Part of a small language model's weights.
Size: 8 layers, 2 heads of 128, MLP 512 SwiGLU, vocabulary 6844, 8.79M parameters.
Architecture: RMSNorm before each block, rotary positions, biases on query, key and value, untied embeddings.
Each number is 128 + 24 x the weight over its row's rms, rounded and kept within 0 to 255. Layers, rows and columns count from 0. Numbers have three digits each. The size before them is the row's rms in percent of the matrix's.

# layer 5 MLP up, 512x256, rms 0.05, rows 341-359, columns 0-255
105:161104098117119128140147117129128171154157150132109133108104121148149132112097154171131075143164126117132095104152102112137157120104089076093130117164087145105110141150120123129123148146153128131122183105137147106152079130174144137121103098114119145126102097107117129130136150151138091169108129115122111143099120154147121139130091113157133116111117127126124127118112095123142140136109109089136150132135134103149129136089128085130110118118123116104139143137143134100138121121108139143148139092171106108141100094163092088103120088131125075115094112123099091111144101119163111167067141192155121149090146160143090131153156177138135049141089137129130161169119097118151115106131092179114098140096111119110126109092155125101117139099164130132106165118090137144131118114191140
094:157089110169146109100100127152123105160137168128139104085115144127146115149101097148141128161117141160181139140048130105117157129107118140104107135054101134122142109111114149112123146125121139148175108154100123142136087130103130157154128124097096123093141130159152148124136152139132082124141156162129117114141121139124089110120120137144129126103118112097136133106127159154152111147128119113137143154126110186128102159151109090096118131146117093147116109073162134147088154101163120086171121116166113134117120129117126108138108115010146132139106151092123151151152163135136117095145105143104142099127119126111137146131127124114159170142108135110118091141124136188131153090104122112131153090111138142132128120123142190113123153138123116149113134101155127085110113133128075
094:083144114117141173138081099158112070116121093099092120090102156119178109127138119101112110147135138129162113124108150135148124121117132180105095105102132137070150154129172176145098145096144115154167139099118095175077156157117120122142107121138115106131131135106095120132152138188184140125123112132120143156128160133148091114116134071152136161112117136140107114092130119134135138124096112149106142112138170129133074138150158105138140177125093166132146162128106114109154110154156088126122125093090139121115110156152137076128107129125165135106140130142160134123132153134129142138154158139109123141070137126119123112103110134113157112137146119088124129121154108167122096131133148142185084104130112143125088112140102139143121133175170149148139128143151143114064142128118099
102:112144140134130161126115142125115092120126126166167094130164172101157092120172146090100150129187151139124155119118131144144120153086144153162139124107102101153133151136132105105103075109083132120117166145139084172119087109129083126122122128087116148133141119136146104092162104082079106140138108135104121126087135115092149138098117123159147145128121107147118129097153117118105124147141116064178103107125109109141099094132125140132123067136120122135133154094132136096129087153153106133123135134077140133109124104153131096125125077138143114071097148134150153096153201131163145159140151078093123100109119138119096134154119107150114142101148131141133123117161103147129107116121173117150144136111109098105130109168129106112100149148084179135101139128127164148123120145143129
110:120151142138112138135152156153139133136120165155154106177147116168094123158140137108153143095107079166103145100167173147149141128167138131126154121151168120109119105126117091114124125145087137077115140148145130127149168105137133085136143102139139144075187114156125105143131120114168115103097096136167091104143122113115127122097133166146118121127116163161138158138130150171135110146139139118120125123162086125119154139075149126131166154116145120173136123182122148101143144088103143127121073119104107164163101109103131132131108146116159086107164129136116116142148085114094139135133102119164112088149137115126195052123140104097132132158130090132095097140164147112108129128159137127113116123119138137156110149098158129143140117147102088145182144158141161133134129113148109
093:130097148113101157130138136123111145096161123110127126080106081129170129143118093089124142129124150144091096115121109116155071113126122153106113149080129152141130090156098094146128134150153123109137123136111145122120140152113125092109157135130118137144093087106158134085134118171133131156068127103135132126114125159156096151164119153108141127119133146146106106105140148150110089090135118159134108117134126150143166103172163132109161109076087116149133108132115102141118171082140149124156093124118068116096114096097128138098085151118092144127102127114088177098107119059100114150112107070142132109107141131110152132125107131092108167114106135100158157142120144141179153101150154139105146099124152106118096106113104127157136121137156133130165107120150171084136138131149091
107:149156136128109112118102078099126101126157128119102140117111141097114122111157132121112149100124122119097141175136138141135091167138126127144118150128141107131132114113143045124126140154095114123148130137154157098109142109129074099135158106154128124102146144126139112131148093084131143165108113109132115111133104118133158135170166174088147068105144187162126108176119191101100125117159121134160153131105048115121075118098143168111190168133138138095119147159125149133107147110130169127110132144106102140158169131112125108152120161139130151138065114124154134134128126141141163127118135139146136093135140146149143185146172129112118152114122120120129112121107118111133133121163151089179149138166125118134125098151137143112119148162118095090127083110136135150142106149100135
103:124128112138107127130136131160123134119098129114126109124196147097129132120133124157161116104161115117120142163108170133134174096090147122160145124141127155121118121189163090172149096118122106130135125147181075146110132124154111111103103100153117105084118119132113164147169095074138076175129095125120124142107122138112166159138165135110136108119145151165077098121174154118120128098167162111127165105160145089143109088125124134097125135130135166119145157097134154132126144131170149133110133147115135130089092107153125160180152094136117133142101126129095143153148141138120144124109127112114131146121120163110151139162164138118140113094151132105091095132149152099116131133096122164189149162121127132136098150138127136154055125143119101118101171158132150167115100138159125
095:171115108161135135137164158133132143106177116099158129096171140123125131143143076130136104132094197111135119164132163137125128130138089105118099102139123139137154078140116147097129139124109141112144142119145134110124124120131090134107136142159135112165117139185144148122099126111137139057163098124079136161126145165207144136119125054138132137157151098139147156122160129146098152125144116101164120152163112171130125134121118141154118127082095098098129148135102141142079143149127143156147087144142090152128173165130108146177126092141130136119098168117161165128112116121155139129138125127159137142117128116133105133134108127114132117155147154119103132144115157129129149117166143108124180148175120085112077122090149113116115125092117126113115116093131138158132111194113121
101:078113101091148134131148149136148116124060143166157107137138077104084107103140084158143137153129092102168138116102131146127119127175097159166140137070135146111132150124119151114116076121124144106143084108139112120115148101133115170132145103131152120155110114157118097096104117115125110188154141094115151144168087129126120145140130104144136146074174135114159097137176105117150110115131135140091146166142143109120131131164120128128170115098147099113107159144129085089146115200117125117175130144152112154121121114127132081105124135097112149099137132121142203121116130114123096121085162152185153123105145120122128129125157150168135132100129145141124117116133119133091125125101153151160118172108130121139121093148143155104140123094121162133087127119133118137094128114137110
102:144147205139139175131165112091121146123142116093108118161117095135124107130137131135147133122147126105119161132124088111161098168087082126085122100125116145094145114102119137168153118112106121148137148138118138131135141135108126081126127148119148147118110121126145144108152106110173157128145139141133149141090081067148140155090123157132120159116144126152166091054126136097133114131136096151130185111179104122091153088142120167112089153149152122139138142108131173123109107108105158131084085129118154132099125143128112128138078116149105141133102121109152096080090135137137147075135143106183162143128128104147131140165104133115145136149114114105109137130149117140101129119122134110153207116136099144078120129109169098125087105096134126116116134146115134140145116136160140
098:114147075114139138145083092142125103158116134157119097127097110118098132137126131166118188108115105100156140173108126132111102069096158142173164127122104124119170120124108125106129135166117137091154144167156110113126152125147159123128121106168127145097115136164133133130159150085138096139156140119114170152134141122196120118122171111097145156124094106133113173131135110104130140112162099124126142154132104083154130106084137145089161085090142126121156137134142117157121172179090121125163116157134094136142202129084154139137116136126126115131066114106094122136102148110087074128127115157170115132137139137109169106143151160126129109137144105150110128127125149126131139109100130148104132156141168118119116148125101127130143148108114099157117146091075147123104104108130149
100:130127099144127135112139088126118101169134124126149118105122153148110164149153123144130137124110133167115123136117118111131173146096147136101112118135130127124084134117162098128152165146139122131137129085121147148143098113099127127169122155118106138108148118115089160101161157122104115160099130101109153077088086098114109118090170127092108104131137143142134119126108147098115128171131086119079117074094126132094156132114087146128112164150129131205119129120128154167132113136122144137122165061120139148081070190125137166154141108103140097113161125139118116118163137118173149140138151133125131118119102092091085112136141107099131197098126163099114118144127133087135127113120164122127098141128119174124081147133148121098122136158149132100124152095127098168101144102167141
103:145147098126066115136154099107123123136111125141120135111155090102125110106079105134129163111138140115109113082150115094109102102140128135111117091099124135155125141126126105093133098089184103121110136107121122093146135129111111125118151141108160155118122121111092159113095118142143114107149130135133138138103110129111136155174121142116156180167110143111155099114127102122178088132109107149167126188139155108100165174131136114116091128132144197116117163127123120144151113143095136114123139148100151126153123144070109131138133101105150116090116112154099094114140164103130127180079163128140138191139099150126101130181142104144143106123117132133128144114132174156158130152118134102163096143122134137141118162178107122152143124145161144103171170184117120160143148147164170
098:055115135139131125127136103145140091107128112132147122117121138163132142119176145141080144137127179169116128177163103107148134105150120077158120116151072107160108131087161088132139105118112129152144109142158116137148114132116138126111111139088099151126120159107115131127117140097116112178129142144161117176128137150129118118135147146128122134093107114145149160134120111109184146098111168103154141137130122152176121114087123140121102120085146110111106117098132134147157116182115176146084164099131173142142111118138135168139157098154111114130121126114100126099113144138095118114121121184137086137137162129140137188127151162097134122149138134163114115139098143150162136105136158177113133124094109109070125177152109124111058094141163136130136150159143120149149138108126099
102:170124137116133075161131166148153131154148116113134179133161090129161162184150122137134141151106099108102158118123106168142079091120121119090154138132146153150093103121130141124128183112147156128169104116133101084090128152128113123137145162124136095095141114146123104108146115168070125171128126121127142145131162186204152141126141107145155142134142150118144145128097127118127130142141144110116110169103152132134084121115162093122156109139110097117149124151130107117161147089103122117130150089131125097143130098168143156109117113110096150155125064142140119085135173119113136135127129150163089175154143142155115136115126159134095142130141142151111087119119150155118151123115136149090138115111130103102095151122152164115155088108118115087075141133140178150145119138144112
099:146137123118143122123120141125133144096131107091115103149128104133153090101140125105096160181112145123117109146123128125108106150118117114101166172097130149112108088092080144120081132117131161153117140158137088173149164079127131131108149123150145107140133142151154155092097139135165140111112087139129110132156136118142161118133097090117147166101174135098151100102148128132161126140126156100159111127137107102141144124080133137165143107146126106146151137132166092134136117154137136172134114095160137133143158094123113159139136115140096170105143133089086077118141126090143134113156132064104137135084179124178096086127131126137138182152099089109111126136139125141163170128149129147094089134129136114115152118129152127150083104065071117098141111124130167117140110102125128
091:118112099156126124142144126082148105151146158131147125123108154130164115101141100120107150097118137134135134178112133130106146143131156199090126128120115141110145123108168139109124163090062063153130138153114113125144096143137063098108153156135104113143159107143138132141149098098085101115118095096105171116136141172087130148155128113091176101181116114167121107139093133133106086142130137112135118149134163112152112146160100140144088131117134119116121171095131159132166137123112107166128164114114115099123156123109113107093119075111149087144111137124122101132065170133147150120147139097130153132153135125114135145174082155121124150100173110129114105124099094123147123119094104158146136168117129090129136110122155144159102112093155157134100138100112132162140126133146117
103:112148125136107150158166104146112140144107101156183132124139118130072139122162137142129148145139133152126120121134127106138142102135150159122127098113110129071133151116088064144158130115152053141141118151130125124101096150103101167162125148115159143139129123119152185120169152133086093102136148094141172104147129167105139143107151105115110143129133136148147118170111117139091100110095150050110087125143160073117102131129141134135108135109131144172144131130167159141188135153098109105159096125149104127108158111157116169130138157121162141093131162162102104112134108172137130168118122088155116113133100133150119105136166153149150108110074161157134095136117127153125160139153142119124081154139092123144109094134118123162126104129146130121134125109128114143111098160122134
# layer 5 MLP down (transposed), 512x256, rms 0.047, rows 341-358, columns 0-255
105:143151154123147127106122053125132177136110133083108126170115097149128179097161084155120082132174132115091125087104134112124140103138126135147155141111093107114154139140116158124140088115141127110137113103105080089141102121146100141125118125090100148145131126143086136105096150147120121148176142103117118091135127146120138161115091115119153191168137095111135135138089103125113133124144126141115123127123089107144098127122128137154123116140086162102111146102172117154149131097096141130118137120150096177150107132137118076140169152122092126115082118152134097150120151172123141146096152122122108151119123128145102118121133174145141116122124162134145150128163102132163137135141148151150115155116083128125129095128199067109084122153124086081166123121122157128084150134137117
093:128152131140122094075139110118142121129150130141120125138119116106095104115127138160124116114113127124094140154250157132181138158125132116116145141097107113098145130128135108127140116125126149149114163132116112103108112089122129124141118087116117112094114104119150122133152149111137115136157115130106124140137119107117175159108122156082146136156108115134121137118117130146149149147120100111136162120159135122099148136119114121113126085138136137133146128105127151115139106161134130081111132133145145150102146130097096164155148139239128150129165104104142144091098110135095112095143130149171149147138094107105094119086134135123118143138095136139158107125088103134133103109131130093148086098129121144140149153140131000093104117100128104123151122139128155156149125114099138
098:127103126141142140100150133106127096127155117092156141052141114126154137106166098110165130120142131101083133123147146118128109151097105150131117127106144127123106114119117137139153083125132131092137105078099143097128110096093158107100129141114156141110108139120121081120092085135143094139121076106137124136098110162161146134153117119122171104112101165163085128122112125123133109114142121129117147135139157101147116105110118147142132121094103110133122121128174142116098133126158156148123106175106100135095133140149105127133168124070125176176163117133081165156108109151134116146111088103102140116106097102100145151130121110142081142143173152110127151136115145130046115106145139162135158161127163107124081127109098066172144115148115110138164105119124141104111147158150077
097:134133149119089119166111163124163153112134103134076169124103133145145103141150202135175141140125091143130136157123122156094163151133136134101165150143133147136132124165087150064155143133137141067111105125119140117104125151108138125113134139101142146114122075107111133123162068137116148138132172118132113156117119159127092109093102148107150123073100150126120119119162169173162133123141139126134137122098128122138130100140170065137152158133064142091125125102111132118124156099126150139133112133166107120113093145108123167116116138146131154143155089132128108148115141108139145110084097087127127135122144132118147107109148113133145086148111141090107138149094120143160162157087160119109136100186157091174117156108134085141130111139133131130123131133132115152163079103148118
093:102129121132137136147127152117120113143092138124144152155139108137129121096125120157133119125087162131126122137255123133244145114129145120128129120125153111120100119110127110122138122122116116107115121130132134154089129114147125105179100143105127145110081123109113125104139132148144110123132089129137131145139128135139133121123147106116118123134142130147132140104112087137119115147119121131142130134117128125120131114095122166115132152112131124134139152141124130128133110114131141132148128119142142151133136115106121126118119128109110122146191116120085120160088104144127152118134158124115135133127114082115106131128108125116139137139123112125130123152132138094141177110127109130104127163142119134105126130096106000125158117172129128131125120125120143139099126139145158
090:083158091113151170135096124140112131128121144136151126179146122144102144131147140140117130110154109116153133101171144131148151076155142093169146106151134125134112162107168145111126148121085118185103126118147097142163148134101109163123125123102125136081164136127104132133106124060131112094156158140113102115156120066092106091122139093139139143127134106104157122109138137129143116153127131117144131122089107148119134151097111163133083120177136137138139201131115141112103107170150095123112160127135174126159167152161134145130191113155178090101128123148141112128148123183152124107141150133126139144105107089107104132154129138129131086156107148170086113116147122131121107157109101136152129142104078185113153106142123101110119166139103137140098122112152108163124136148116140
107:122150089170116113079107093071143147121189121133154181122125150096127136107161161139108130166089151088129130141158145095127143112084134114125096139125102130113196117148133131168143100151083145139169080132160168143121124140159150104098139109148102157114147183148162159137143100123133155144115137148097061115070154155102121095113149098113146151139126139085108119092137151107134139114168149133109139094129143151108113137111102105118111124132118161136110156138154085136160098133195149129128144093119127122129146109121133169133093116131107157149135151133132146128131134107160132159112129133155111108110120121126155133130105148091142138139133139152099138115128143140112149147169156131129107125143158120117168137108146096086128137145112098142140107171092084161103129161096127
106:098136106144147098120102105139094123129107087139144123092141116080177157136158108111097099093149150138121107106030107097143131122118127108139108129143153163175137143081130166132150170103041080135117110130103156168140148119103145143122113118121136131121135156119143135117156140117118091095131095111116119163109147112140154113121139152089100123116110139122108109142093099135129162128117136120108135123128141138159119112156124105118134164130140170138107101109147094128121141130153132125115113120089142126132100151151137129164108106125090118117094112141144156106134156140146135074159124146110139110157116145093127112110205127120135116119142139157116134139112129132085104133115137164157153134123110180085111090123113229076128119135126163143129118145128129146120137167139122
097:110144161121177122123084153140105119153161146126122148144109106122168114106127133142133107153096125100106154131203116129191099140147118166114106119130114142134108131103173102139099119131130106116134159125133154116121123113102138093131142138121151105093127103152128167157177145150130084141131092120120117153089131133130143116138107153142172097129121136113148117141153148088140142150146150139118107113146116134094169133163134109113139135116126129109128128118129170169088109127111113166142138108139118111103137110146123111107100139229123145124066151121122115117088123136136152144152131176170087131137141084132120105136133102108162142148133146111092139133121144152114113130140135101110153155133162114159123110102166018154088098104107120159111152105139101123154104111099105
100:120110167129082140126152146133107170142075151117077132121140121146121129134131095158127169066143146141100115116117200140098126155077078136088109109105156075085118165127145125147116110157142157127147142143077100178121117129140185142179121131116131121116157114101129146116130081112133125120106117116125138155162123118104118133111158148159129121098124146151155099140141139139117108104081127105123108130118102165118124138128129103123161104142154106123117158109100131112102116127071118176113131152133121133112092130120128090123135160067123132122157140130103180158144096120140137140066150100124151135095141111134172110154138105121109149140121124137109115118145117141113136138124136092107110095112133127113137130173125228113154118140122155135098159124103139112129134148147136
102:161134130147159115110142103145117085148134148160143129145082154113115133139135147126073160094131146150108099133089095131155188090143181159128158093150115113134131138176107084130153162107108149116086105088158148131069135109119159147103134137191098139128118132158126110139145095128138090156071183121128102127107159126125163116079111111143130139125104163102118119122085129159118142156096100155138145154151128158102127137113159128083128154150117108133108135154115120102151105135147112094136142126123097129172152112142148115139181097131185154153099107141120138161111168151174117140131121104133115131121124135109095168136130109176126113100134149130137126152172145124159137133172134174122124144135110118113155145181085153127146132118141163142131099099130120126126134138112134
102:139175104108083144139106131095161176159130106118120131105126105153140165120150149169107099124113150126129157139077133117106107116100117119124151117157115110096104125166139095105135100105123160143171091121159146146120107099126141075112121133102094119092102136090096166091095137108159125131133129122162116122173107168139097106168130115096112123081124171155103104128099188152142121100115123139151138164120135157127120093145109149121116095083119127122168128114122123148124170109166144163114128097129136133140145137153116144102101134151118172126094120144161146176116165128151143090116125163129139104149146115123137108151151136176095140103116152147122122120088149127109141098101109132166118152159168120115120144106145158134103104158095103117131092114151106075102186133133090
099:107136141150144107129146148118138130133172134163108088137120129118104132100161155116138103113117127141128131115038099132076124092139093137139128131164116078160130119163136138139119106149114096139107110125118105137099128166105128146105159151123135115083141161135154103126146106136120112148131180130108169131099109159113153157111121146121118111119097101122119151172132152126147170108149148190145103125159116117094161094169139141135104180130099127100100123106120105073149123097153122116119133165114088122150110134118148138103144147073155156112134105133117118128123156120106109142167101127095138125132152119126137151134106123085130144134156091167146125120140151109082135123131097136071147142115160114165149109101145220116162086097114094127137125148092120114129153138149095
102:118118140135109134125118114134101130118103110114122146140145104112089114140184125124143107124139122149161136111085093145129195111133154148120126143125114104143137119154156152096114189116131114098103097132155112111172062116143125154117092132111104130107149167106130136139092145103132155136121132151121157072151167144147162128130145155140156133121097173145108138085124127108111131141132137093116120125089151114090124127114134171088128113133090187100068104142125127109117187116140106128140150081115156135145161101071101113122153127109076120083120130111116117129141152112137104074120127100148126091153111105124140093130148138103126133120127151148123149123149100160143110145136118152188105167107148116126123121111104125120113194139140122154165157075118104163116166104139100
103:162118123148135080089165129148099156096126117157149138136089136096123174147158135138131140121163137109152146142130130138126145086103132116124122149151094111153130139120152115117124155101131141130128133116127141140109112142088125101121088100096128123135177126094138166143122170134155098144141130131119130111106083097150181155130119095107092098122155136142117186177131114087162123104149112153150146141132169158132109114162125128112111106144141115123139131095095125129106102083143112161100128099152169141152148088124116142123115169141149146152148171135159116149161167138152105137147120083102120130117139137160160173149142145150149128172130147144150155096102146094082146101128163134126123111091150131096123168164166083082100088144172114159146131137159121102170156166169130
104:120129145148169151105152159134104119120115146152116141122136127112173144142117072119093137140135150105117110091129087105152143113142097099142073125135098104149130121088105131151135131139133123120136078124121116111114130123135145131162114165145102080130142143105144102128096100130129095152110066135140121140084102122141097093138107111137162119193120117121170085127115167106096119112152116160116131125100092135127132127134143099126108130111081140134178122153148124118072099125144134112121107105162141131118137115129178082079099117127165113166098128113139142114154137112100116139119115096056171133122089093101125167124132139146161170119149114090138134112150114108124129139132125077095120082099156128121070090130090100111107118156138166166111112115133121125156161130168119
097:120137169095113103181109151138117180110181102129136135167111158105153122147135119078133130133151111121132147188135129151090128113131154093113090135133133122145118109157141102123079147130112156132126128145151140093107134143129110099100162116111152116113171144137090111114087137088138146104160099170130136120146131128126165156138107141123102161125163117141140106142169100117071060100179135138131113106109124131117140099116139172106108120121151114106129154118089137130095135141084126149126139108153098147133174128110090099106158138172155126112134125167134156115117152143116109130139122125140108140120123145164145172129120109137085154109123122157142137164117125139113135121145143120173074130112142159126142143134165220109158111111152105132135133137127083172174094102104137
091:161122083148138127144096137083146110134149106100117124160131136111109117162148137167090096153142105136086101093122083119123133097137116075109120112113112152118125158109167147137144149116157145125100142148093106140089178125126161133129131125151100123182095100124124104164106150191167123134133181104136173133153124175137128155079171143120124128110147117118134117126111115153119094170108134120106167118126118125079147126131103132099155126106135079199124135155134114113122120192142130112123108155135130155114131146086161162125147120088124132147140091115144135132103119127116136111099118143108140120151144155093125109089137129109173132137103151129105123127087187122163130120156104118117132126129144163168129118168167172132138147123121136127115153151139117062151143091117149
# layer 5 MLP gate, 512x256, rms 0.0522, rows 342-359, columns 0-255
114:108078140103106098117118123171109128124117145119130130111105108128167131109066109110117142096141102145095156123057094149120139119121131115131153131143110165165120147098122135129146158093107084109148100128108112161183079127119117114135141126147132146126107123101122134114142130111140109152088126140128134130139144156175138125127097136131140102145153171082120108130141118096119137133145107122133084141100143145124147113108140117103145103165140120152141140142104109157092155148158131143160177113112117137146150120101112128115135151060150103124105094083113153109130160140140142125145159094133107126109112114152122200137133125126110138142156102173164171086075161124090116154147153068098094092131109116121147112142157188150158130094133144125097135126173160161141098094137143
100:137151134124124146156134136118178140077145139143139100155115167091105100132095142094108081109103119169180123128136149142111131118144149101112138128129112130101154128129138150148129131118124124153104153155113093124130121151096093210131104104162118122143133117184121129138174173121148146149142155163160113137140134083097123136120102124193124166116104126105153106130133140149141129128128085092140130108149157098115174139149155145118164127168113125116136120154128117154129095189122108118111120083130140142147102134135104104121152185121137094068145148150183116140137108152149153114159170121146120098102146153103137113113143122148164091147153093119125104128111142136162115137110146125169086123105098147111175107140124179140093157139143139150162118097127120111099150115124166
103:119125130194114125115120101125098131144123117124149118144107107102190105128150072100105135110147127131102128140134124130159136146117138078109130155112159069132113148107149102108082150072122071147107133111132118154112112113107108145086135172165129127120124143110094106083175138073124131101105124183100107121118148114114138132138128136148117141116106104106115092117141110099111138097139111097125136126099095108107123090068113154156140103122129143116129142146091114118101131134148155147120163098142130115167122161144138155105129147128129088108146117130121159098126154148194098113125117128114145147204099152087129136133087151130117134137148120114119121122156145090134091141133149151173101139087091146076119115116101138114114158138145141109107118090162161161110176116116121
112:118152132149122130163163151144124180101152177120152177170124117121123166122085126149165133113120130157115119109128162147136156089149130103136166141139145090117122106147116114101116137171080131105105131168155173117173144147111129132135118112123141146090162115143106116116128091143137135150126098149130113134177114074116150146086128106140095120108134138102141106111125169148157133111127110169131118111137135124089144121176127127169151111188150127152100135140120137150144127144098137120122110115127150135158107128086123109161145146122086130129128125122107167141125099105078132115178112039145081075120111162109146103102081148117158118134088125122085118146112107110123119102106141140127131119087144131157137139071138141144153107099135110079136128155133169124138106150140159
097:146114189095146088140140173134118086131146103108137162115082148115117153167119107151136144147151169150115114121154137149145103112144123165084115125150111116151109128081121110143112121087156132102160124084119135094153112145129140104123160137109112134117099150126140126136068134179134114139133110092162151180139121165106141131132107132139096129137126145146161119153099116131100139132127130145095133191144143135132140141128149125145117122142115121117113105175101178158178115085113131153163138132134074120115108113114143151121130106167108164169143110116140159163098148145085156153115099113132142082149144090146156126138108104087100117173114094114164116152130096120136182088138099140093128114121167076156092137110148103165131109106129150137157156129140122097141123125128090
102:184175145143174109109101119110155131104138123134134168085111148149157163103133131098150096102131124140100151140126162154160168163112139112130118092143119076099103126131096120141116190145115090092136133103131137115132149110144132136143116150165152139158122109127136160091140137108116075115104155092114094127094138134144138102109151133141142141106131153142128139086134161130119123151169127135114131164147112137162106149111102110130118074146106136109097107143143127118102133111159131131092155129119141123179125086090112173146122139146103112065068136122181143105119113165163159108155143136172157133099130142151104114135160100181117153159071138099102089151125132116122162145147118119134145108159137142139141138127141143161124101133124102131132142150127096085184163130137142
100:151139129123075151123108126111134134175114129120125139162101148099089089128137150179124131119113142135185114078153159155103149156149084111152116119111141119087136100124104100130129148193154149088162141111081153130150164151148128122151140121124160114127177108150156117136125152109147177126155160135120142127126140095101141133110133127143135123128096132115105140116160136130104129168156116091125097134143118122108186157135108155150142097153172134103150093149143146128135108121133117113133136116175156164125087087056132098107107132131093124099159118143124099102133080150179135141138138101110133127116130172152113124156089089146158101101098136169126136088128141137124130122130153096126110108126170146156146143103123127142155123119161112075116110152094068130153117114111142
101:137127127108105109138152157120117091108125098154157096140158130115097166144155155105086091121117126117141143139141178170116113147136092110109114123098157099129165143117104114129077120119142119135143138122120127139104171138148147125159134158134131147166109079135153115127094130149132146112098107142124107125132149081158129115152080095148132154115126113155129137139143152158127142111130119119133123117133159085145163065048118125128141079164176135145143134120142100148091119179076140128127137143102137110144130100118150122098135148139114090111131108144169134063159124144144126132157158161168103172124144155177113157088099107173153117137125152151149114122131133102146114097109144122131087106109106127151101121127107131144183117112146155127126036155128126130132143129115108
101:151116170136143103135101149126121147116164113112145128108108147131169120126096070080095149102118140163116134130121190168144134115103109126099123110150139120084120093083135135124118116158097099130123129124156165134162090129123129134105150151122141129141161140143155125127167105126131137084132109149162119098121156108114117129154128154109161104113068143116100115093101141159131119116163121063140101132117083123105186149160152177163120086135167134148138108156115105142068136099148122141119138120102132098158067139120096110175166113146169082137117110149107134101103116125140151158135112079092108124173121140104144139160087132136145136138146132141116126131139161113131136156120143084106145124140120146130154101126090139153154149151128141139135124144173124109138136170131180
097:140137150074150106088119102116152121151107122103120153108149169079102126134114131148151144105114157128150108085120166137112149167135152157118108148152104128113138107092105116133088104111097133172171157128097128151101178136181093131138131125147160129109113092133089100100142135098166137148112133124136144144165119146091140115112100142122137120124120150119114125116122138117123123148185135121125112106126122120172139142122092118123175131144123145095153145174153147159114135118090103109143119118150142202147131118097170083140132164113103131169103184146109138136161098106105140132090143110155145105177134149110193140104124169122113087150072138120098127114133073126100116135151152109184126171103138140133122141146142125156123147120155102146118122135128115102110126115090109
096:162119114113136093133166126135132178137107105169093105134167099105091114146091119177115167079124107142130146126115169117120107118105118102110143130125149126131154118112115149162149145129106134145108090152098122105140156104099121195134126118152152097109150090145151135133138101092112095135148113124104135156131099096129136175140082111142145158101118141118139138162103121168105142125161116073106129085143117128164156126115140104117113101133166097108185107125095095144131133126119149078108120113090161151112119136113128106134133135166155093106122171127120108115136121142138103094139116116122123099142108150123108076147094132126162094121095100123172149090155120129122109170124120112105121180142115079153138176124091120139123158083149128063123125123146113141146141175139150
097:107135120145103143138156197091109117126099105169183089133140144097097108126162140114151145073127119124184159135153128140139140157095133135119147112105176108129174136151087131103122133118096135102154140141120143095127093108114116122091103166121197119123107107146181095133143137104119152128157114139158108094130138118073112151114126153137148097133123143126111096126152119119148091109139140146110119155112105098126161117135155116147164105088125126126150124114140153118109161084123166142071126124111139151153162104127129143121109135123122149139135069135123156120103160091141125158093074099129108136179140140127165134161102125169126158152175142179118159103115142113102131124127165148123161126129157118108135140138111119120136076140113110117092112127105118090147134173112096
099:121130176106137107118159178141166085099147114172179142142153114125091085092153121121132128131123143114121127148130125107137146149112108096135169129080161140132172110137120136121104108104158099113168091185140146171143113118110153097127115148142190108128112139162123168100096136110116161107136115135098150134165179108143110131161086144137128127120113105107110101113112120159127084158143130105141108164095136101120167062124136136124135130128146154095133093140092144125124133140097131139132147128091109076113140128093067135131102104115127091133146117118111104095101180093163154127154132132149106151109119121153116138139097169111129146178125136122106091122147115128088145111136140139111066134135122127137114137071153123115145142082144144128144139112131138107153139156160149
097:149159198161125183107120104133147153157175139135125159155175109148108113125168102095097154118131117155132083097117144149151135152106119135129115146163156110138169110093122084126084124113092090150172125133132152145134122104118118115147115147132091135154135164181144141115113087138158136139128143136118124130172120164157171121155049122140113084110111142135155096088091097132151135093134114093123120160153125090138138135109129110153102108117112132098135134111134118149112098132126119135093151131165082125143148100141149128117146134130201145134137113127158160123113149158108141131117071134143089165121143111089142175119126114157109113101091133121134118132125091134150150155133164110103125149161137139132083161106070155142118121127111116152145132152147136113110112112135110
108:126157089126113097104154105158110164173124156129191092151142129115129150161152111141138111097118147121096145126149119156143153108083165118145145117118131095166175130109092122104129136149112092165115132096143124163150119151121107123138177176165126138086152150131124139150158145081111106166108111119093171124118156115147131116120142130135162112109154140128139115103125121101109134128156102103113093150113139143119114134122083138148115114146131155112133147134122149153130088121116131100112178164145129119140126153123165143130102109108151103163108102151149121128151136195133171124165105164140141108158105098185156146087099120114142134122106143164076090105117128135122142105132107065107092163108158138102119151146131133149160088125095142087090141085129099140153102114148153
095:124073158161078111139136134093126123112186119148121163163112095123109117110131117157096116084117086114129138139129129134136141125167120125096136170163112118117171122167149109114114135136121126112145151091132131109109117133180115126126141135150159136113147120103137164128115091141104097166137145162149093130113122165129142138158108174106148064152113132119134161119117149151104103142128149155122082190159138115143163118151144087107083147149133141119115123170104143170123135143084135136144105145137107124133109115111079133113158157112122059127104121154120152162099105137146145120121149125155109150131086156110157165128110144150096098159130152148068145147094109118127130136142146081160164133101124107147145140115162134097164160123118072119143142132137126168177142123111138
093:120123126101129128098132106126131132128102174102132148124075152150129138123104094117138168134146115089139150104103114107143122167124113091120126125163084167128134140152102177139081120105185127107126148149125157106118186164161178154170126128145119151152112093098112077146082125160180147161105121135142151132111127104154125122124098095123168166183126135119177142119109130120100112129121127091141135161137148095175142121109117133103116113072136188127107105100120115131109136116152116119116110095112117125161131156113160122140125185114120107116108099114136106170086130136088102118112154104140129183136140126114160111084093121143124122166085118163140164093140096122134146123109115145138108145120124158109155113139089111151151121082132154161148120139147128108125129138138096
105:135109095124150083166123158107119140146144114147108107116095145132119138094132141091101151117111134118165114163107126142146126185120147126108143073123176150162114125089138096127158087110147160157150129130140116143100118119103119130156130144124152128132140123129148153125132120138118156106132159121158170060151141140137124115138104130191198114114118144138135111132115137120139159123133116089172093085112153116118150128137085112107100122125112172109090148138156151129113120128112141161137163117104120122134072141169060121118142143124172116114126133145135172146106184121150107139133110123132113100183087128127152124170108090136139129144076124150076080126132124147107137139124127130154105089120131139134156121185144160160154117113112083123092126173142133139114125148173129